Each number is 500 + 25 x the weight over its row's rms, rounded and kept within 0 to 999. Layers, rows and columns count from 0. Numbers have three digits each. The size before them is the row's rms in percent of the matrix's.

# layer 3 attention query, 448x448, rms 0.047, rows 0-57, columns 224-335
057:537488521491541517477495501493500532549508518504462515487531457494476502508452489528522500466493489504516497505508558515496469466496481524466473505506497504484484464509505486496479541509437507522491488432536495485487485493508515498494502457522486493505510482511534506479525490468482523491497531479482483565478495477508564502498487514493
053:513480494539526532484476466489562538537499522525446510500506468493473524485470467528509474513495488511526509506474513510524441450481499516506484490495495515527503469486505528503486519473463541532490526480514501497507481463498523463518553499516454486483514484508548521502545517458491493502492519477484494536463541509498534526482491516541
067:501464505480492508465471531491507521499507564499472513510518553493478514494458517512519478459493497514544488484479508479513511467464522529493497507514492520453482492465521511491507517518464519530483519513496504532496504447471509449512484514492499473479485518510482505518525482501515496511499519492512493561526538500523550468503513464528
075:513486529509491512440489525500489525531509556489474508468513521482449504474465477476496483512519505532532514507499514484505493502473532530466506512508478521460495515448513502494499515518485517518505524501501493492497527502486520472502523524501469482481505509516505524497539484488521495501487528495493487532529543475535569520505515485489
058:504495489476506485493495557497494478506523448539515458466461523510553506520497477498503507552520522492510481509510518501495527528501499508516515514512519530544490520521501495536479476485518574489541506482470531520509503537503487489484503566482534529530479511503436532486481520483524534483469465530497484456484496492523485539506513502512
065:493476482473522515506473494492498503463490456484505450494487526520569487500517532509492527486485490487495512525506499522485530520505483499535482495488521492528477481512498493543509472497474509480501460510449502535520497487487484552506506517531475494513502480495459498517458492506465494490495457520503483491504475507506460474534512514533
072:468487515508457527580524457516507473498495429514512509516545548518517483509489536541482533490490499518515501475489481516500481491461447476465478489509516483493497475513480486500520458479479499473495484508490516463477470465529474527508502503527480513530501461493506491507486524472440530512515468483485514483464466507479474490497493525515
070:468504489514480503515512437520508535529471515509470542517529472500482490477533527521514486486502488513503500483487499524521458473496446478477435475506522501465524482492507527470487515486501490519484512521517490472472498476538499482503460471511498518511495480509576460477512503506491503542502476455493529510436474502498503484504485500481
068:478484562507499515563485499470517487503517443542511467513522521513493489477488527514498508468467513509496555537505494487507507495522519514490466510490534445513486497523501492532500469484464503482517515559470492498513502441516460522550516467533483494500514494501518474523484521489463524511534498477473511500471480512516479468522493478461
071:484526464482509507489557493501525516510517562502482489508518473477519495493557464497517464542506477504536505470470541510537528494530521492490510540492493506538522515478505505510527521504558527528494528486553497542489459499498522502484483529548494507505511469483486497459568511528497492526494465514494512506513529466513513486549513483512
071:471498520535520566545468450501520512511479447527494485513478527509497490498494533522525488489468489508539555484512520527525470477521484493480462506496506486498507460514515493523523496517472499486509491552485487500524495481514463495521501506510455511474529499509524463440467531471454520508499474497470533488422439455511526497478459515450
066:531516469475495457478540459494522510508488542484466516475515489496505474509509496498507464530526482525451474435474545521521493513476500448467497517496531493518535500485522534457502489486551491522483497443505526468455507517492504484477482519501510516507489504519523483500540473491492485522481484498539501485483527490470504528507503507511
066:457505525518496533536485515519534455485500450582489445488494538502495479514495562510514483472501525517519513498505492502481493483498510506497494500498536464454485482484486476512468481492480512488486505568494484491496479466475454498539514520469499504518520498498523483495499489459501537501509450492499536471475488486503464452487482512552
079:471522541525503525473492499470506486501496503437537512516473525465518448448533507478498519489451476461495533498496485477487510560586487489492506484485489515500502452487523497491532530501476479467498549521468476488474486482501461529504514471525503520498498489512529508543505492504470454492526439505483506517501466500519476435505526505494
063:497502501494521499488455577500517492488503532520521473452470488487488507489485449532491495515481540499567496497526482514476533533516525539522515515517472503507487492520460473547485486497467518489489510523518501539552505525497524497536522508468498486504511473489493560481480525493548484496529504524517504503494519495506467508515524467535
075:490488504523461518470475502515488483480551506537486535485491571518524474438536490487495521518463514504504502507484481533453458510501477508527481504476528518425496495506483540483461459491490520531533487476480483503484551476476457516499479481436503562549484523490503503548511503480508500485492471510462549482451511526473486471475494478524
062:500490517518478484506467533475485470477471474460490463490502490501509462485497476546518546472450513508515497528535443461484539516524540519527526494519474495485460485494467480536541522512463510464505511537519509523494490496501515528516494502523529496508534495469494534483472497492520502521542494510517501479527495475485462499530506496511
095:533502536494488497506462528490496506519493495510494485506535537463480499465478532471516551510491508492459505526484511472479565464485492477497553504494525494497484525476493510473438492518465514495499467482482502530506554525532512467507465468419529517480465503493497507502531503503566550510507500491534465520483522446474495494517531501547
080:495503470537517476554507498526495486505475521479499519502488498480504463521531517499549498490490497516499516508517488477499488488527536495460436471487517490512496502520471504487504488459513488504497505512552505480490481509537488504481474512508533514522509508487485502480458498524505521512541471473528515470431483471509463500528501474502
083:504503484546509496534469452529511478504489493534513491514507541531498496531485525524487516498507494504447479449521485485494507493488498506516509484512517505516475466536478502499524465561499500501500512511544519496472522497506503517501509480426537506507483520538521470425488526551470520469513544512530521488475474495496531517519496496498
121:537509500501535504508489507515481541504503513515511499515504491520505507532466491489484440511513467499498525484511537520517534519536446484475533495468501510502498496489521501488478525494480531550515520501501462475486559483528500534486509502574607478474480471485499486486526523474467495489477495448477499518492483516480522508504498488526
119:479475488551511489485531498562468503518470524475555523465457532473491470486536513499516525499503501466493503509490497467515468484498539539501510499499530550458486512511487503527534531496535530455497507516497509464453520509518474494488510468486523456474487491482485500468495541532522527519511488483511469492486506480488511496495475502513
135:484522496523496498501508506487522513477483481504521529471467488557542477540526464526536519516501494512514447502467487497500526533529527542496486493502481484488493519566443517498519519518509500445513471544504508487444556503525491486473520525472445513508475497514467486539512465516482497524519512472474517518509507522480493508516510489530
129:542475542485505527467498484518512513523556482498478546521486509539488509498504504441515509511501514498502492470457514487495506496478499499503493488527483511516467506496440477509492473500504514469494478514535522492511473491497502473512492488458496476488475511482531504482516522486504528497542516546521484500517528514496496495517527508481
138:510513499535492515509469502536524473532469491494484564509497483566476482525483480481535504465490495527501505532511523509533462497495510525503476515504482468487520525461464500527497475478507447523471483526483428523468486493487503469538523516515496486527470523477505493500514498464529491504499504493461469530552508497511506498487502461512
131:485508518478476501512487485478486478493483471496476480488478507489519535459516524472482501508540503462455498573494533464497500535525475486452521570469515486479511478507444480510524507532530477468490490513492529513478496523514505509518562488503490529498508497494502509528482516486501474449544501504511473475503459485486486514512486523495
129:510560528486506524486498507518536528518483523496500523471508489502469518485490507534509508543571496517529500507495480521529516420525521508481475487510506537511514504475492488487449509496507513523521475498509502477505538515514508467492507494471469474499553483506545500506517506500505496540452500534476485462508506485517484490465521510515
130:478464539509513538509502501502475506510520521518460521492485502462539503526534490500475492519477460515497540509535511525510464477448520502473475482479508532498503474536535538477488487502538476533445460490543462516505490454465477495517469490514482493492511505535518507504494443528504502497517476522465507515516490513543511447493491486507
120:524515465482475481492516479546433507454467489497469497524508501508516497457489495530493503488494490551459521507484535537521474519525462489514506482524499527425476509507481508490513494507474515502462517507508500526465527511548490531505509456507586511551523471498470514473548553519446506534492541529493512486508483513488489518469501513514
131:468503518477503477515504499510544516460494528471435489520527490482492493510519495514516495511507505486522495503475517506486546509495474508485466452550580477507530479515506523484498486505499504495535514529489549459464485484479495467538479525518536558464530495460508491568479478476494529527503519486516508489469481511489504482527482509486
127:468473471481514493480496501496508540524510487436516495517484490523507513457441472471550494490505500467500507540507493511521532468494537482496539452485493475526481545530527512548534501492465555471512544516500501522500499572513489517475492513512541589432492516473498508459523503521539462482480516573515476556516490501518512492511507477483
127:494516514475491461510497494539526488496501472536472521496458504493457474533477512515488492539503509497504489475561496481562499474509467475479484455471536515462495485525477512523521475487508500494492541475478515456526489451508507476469500507520493526506475517531496491547487463480534517484502513509493536483491509545477482510460522503517
063:470489474482490473534542469501485479468503503500504526532523438498534487467562561494481522477487502488487503480489460502488507521554511518507493485495498449535511501502508495493501500501495463454499472494495488506511511526498523542521534513538495506489506501483507485520506480525447476498493463498488520481513462543497497470557503514493
071:500531497488508480557512461517496510511506472511490526522504403501543479495558500516471529489476448484469515498515505514493513541499441508515480500485526467547526478521494504508483513497528468484491465470518503493500463496524513570507485464502495517512519491489515482500460503530477483472517474494480518465466462509485482480505496520475
056:453468492489457499561488438474493529496506467505512527522538453506538545487526534503481505505467480499536508480512489496498478506502462504490499503482537478519525475491494520504513499480449501514487495477542516505490466461491513547513459459519495513505514496536547481521496486478448457481543501463485522520475472537496478458467463496484
063:467441488524481523510501439489496534497462485494513525540526463520479495448487533486486538458481513507522534480491471495508479497482488496491474474492524460510512465502507503503507514497448488486468484520526475477498457493528515529509519494528464502459528503508540479516472490521429491504525513457485512515504473530480488426486490500503
079:521527527503522494445498555513514499506511541518501474466488533477457506505465459482509467533515506516475486526499527521505512487477545510508537525498477533485497530457512490487497520508512520499519501482482519510501529507458506450493505498473486496494482512524491539480542512483551509487456532520500487499523553479481538549493508490515
071:518526524507507480445481574475512497511523539518476477454468528473496505505472458488513474533510500508493474518489541506523536511487537505515564507499492530507488522486504479500502517504544531522522528491488495515510525531435488460499518533488512501498487506484451525472525524500544508484485517526502478501531536478483521543493497492526
060:508522498456516507481516564457524469503535514501499489489470549472514509512462487498486493506474518494480514523489513511492558502528541496518521496525509508524464528479479465517491475501534505503491463504490509530513495535448494503510519519534506490520494522477465515512502475499515485501493475520520475502538512519497459513515538491540
069:489487485530501512561512480517478515475490472482531506532505502533511490513525535473510540485503496498508548514535490496459484489516480496519502480473475492509500510495494498522474508483461461450515522528501481512513477493521483596506470479526499497498522498498520476492456500509456494498511480512476513458459446495530494476537508535493
069:507505501473485472494482558484478501497528495498502484453486528498519502500473446491496522525479522476504483517502487505469557521517551500527553528523469511543481544475479498533512498498514509485530492495490534529537510525476502477517526541493510462510471485501461543498497512500507496475501526542501482492537529515477479518513529479534
067:480517486524504500473514470499540549513476510448487514492521464503475536509535549456540500516537525551479499490505512520539482468496481489484513491491476508485528520467493500455496543520521481505492531473519473482499505520535520479496492486495530484459507521531515485432511508523494510520462551463515479499479468498509526488492475469446
070:476546506523519498519512543526513463490497477482530482483486544501505502461483504493491540496451504494526519539493456536464524493539514515480516512498483472526488491502500466530521512509478497455507536547480498516541506530533486507524500498537484515527524513515489501518462515480495485509505485535497485500542473520514450478482528488522
069:483491487517512500511498434516476522503478482501483511537531500514507493520511578512512485487541495488485531487474498488535461462499463498508455480504503506462517486513524496471513520513506529484481498536513462478461492440559490495491489472498485527501506500500512434480485520509489493515470472448482512499465460491494486468470484521445
062:525525519448503494493446570484499458489499481488488489493507515513504476481481483534483515516497504501517483515522479504481535504516490502498478511508514469520481501493484497542509470492457487491524480540492534536517486502515529465504471496529480494515487490465479512524461500492530486518524474505511498483498504492472460520540526465503
081:517492474470496467459551518516518489500532526553457489514484439492490485535501490486498491530523524509474519493478507487516507509505539489483491527502500521497513534485501487497502518493519487556504517466487501504469484489476500492490496522518492510515521499515519532497575487520504500508499494479534509512524549513491523473501504471552
064:554516486459483459449520524474501517506502552433497517463501488495495493508511469497474514541491490485478460473497521500505481515495512487467477520520481522488519527476519533503520522478540488509490504432447532506495479545455523479461506504528492503499467515510503525494544495504495484488498497514511482524531550483487516511519518506524
087:532509499490494502483475505481494542505497488495518531491529457472497500467518463507509491504529547495516495533492486473498540515492447506544521523524528457490504491546479508490509550513453514464508496459499466467522471513517532498510465475520457489483505550510505499502466500511498482496528477465497523444457495494452511522476498513455
076:533517525474494453437496550445507497500497522446489487478485485502477500502521481468507532501488526531487468503508506470498535512510508519438510495504454499460517494492492504507513516486517501514490499470466534491474509509478532475466508499538507474520497512517493553532522468477533494486488505517526473507549539539493488485516539483569
086:514479490476529482502483509483478494507483495533467459528493479493494452483497448548474508474469477483516532452522493529573510540463475524525491503510501458465503482494507516537506441483482506522507504489519463482464491469480476493512507507509477500491545453466527503540509457547506481517509458465479460519506509496488503459506493477486
083:529475517505442428477492556516468476482488522498510492477483510506500496522519442482464488511497499468474462495491497480484551515512507509497521498511532529479501521489468503507456474471522529524496473472496507500504536498485533511496471456445539481510494467530456566509495520484536526455533508490525487478503564522482484519510536518526
090:522512535509448492486473498456476489495522466493487497501516530524536500441480512526486507518511482476497500524513467521447520525493460529464542509489503467515501451493498469503495515522486512443516490537499487498501544510485507495505521491468486513522505543475527488536447515444497474502531507472480503489510473544490484514469497523478
111:486498493499489486529486486518518477495460498511502474549501506477472512489468497527500553512508492487477475523481471470523489455497474453469492482514504455540513499459516511529560487512498497494482510501508523511514459508468510485474530485476419498479532484485512494535507505447524511487525481490519508485495492515488485475466514545498
133:469506475465489500487524511488519473468502574525547516503501506473503499458516509468509505460491498501530486504495517488466505536476505492498512515528494478458491530472500467500486462496482482460509470516514509547553497523544494461535500535521491456492534475440511488491474433493503485533477483546485535502527505479508502528494432466467
146:487492470516509497490459518512495504477488478492537528534463494490452505501516483501465505493505524526472530489492482486516478519480486523486482463490491523507518522518470486460585505466462517506521548489519536518435499468473512550508502514504509479526511525488485515500507532474493462526445523509529471480522520549519500482457508508512
128:471492485489514489527505499487464474478520492506468527528480518514494472502497493515499467505509510518462472519451503497526509476470507526491514530465528478499505514522507502581468480496490507473485490505491540521488477516494511529542481495469511535537495477473493509493452498526515488486495476533508470516512542499499495491505505507535
119:481489508498480464486504485482524491490542518543527520513520509478503513494522499469474518487495524514513459492427489533506525470517532544450480493465555486527502519456487489460477467512511473523537478484474515492531493530495516490489498533483509550501525513528519496493492513526530453446494504518498522490502513536454487491545494517513
120:498502477512476503520508479524493523518466485508484537501485507539514480511493498454535529525533484497479531484470477466505486500480459479497541458487492490496445532486510455535475553497467499532512537521494520455463485526543490532506464481567538445497515488491502499477463500449474529502521508469466511440529491515498518483480480523490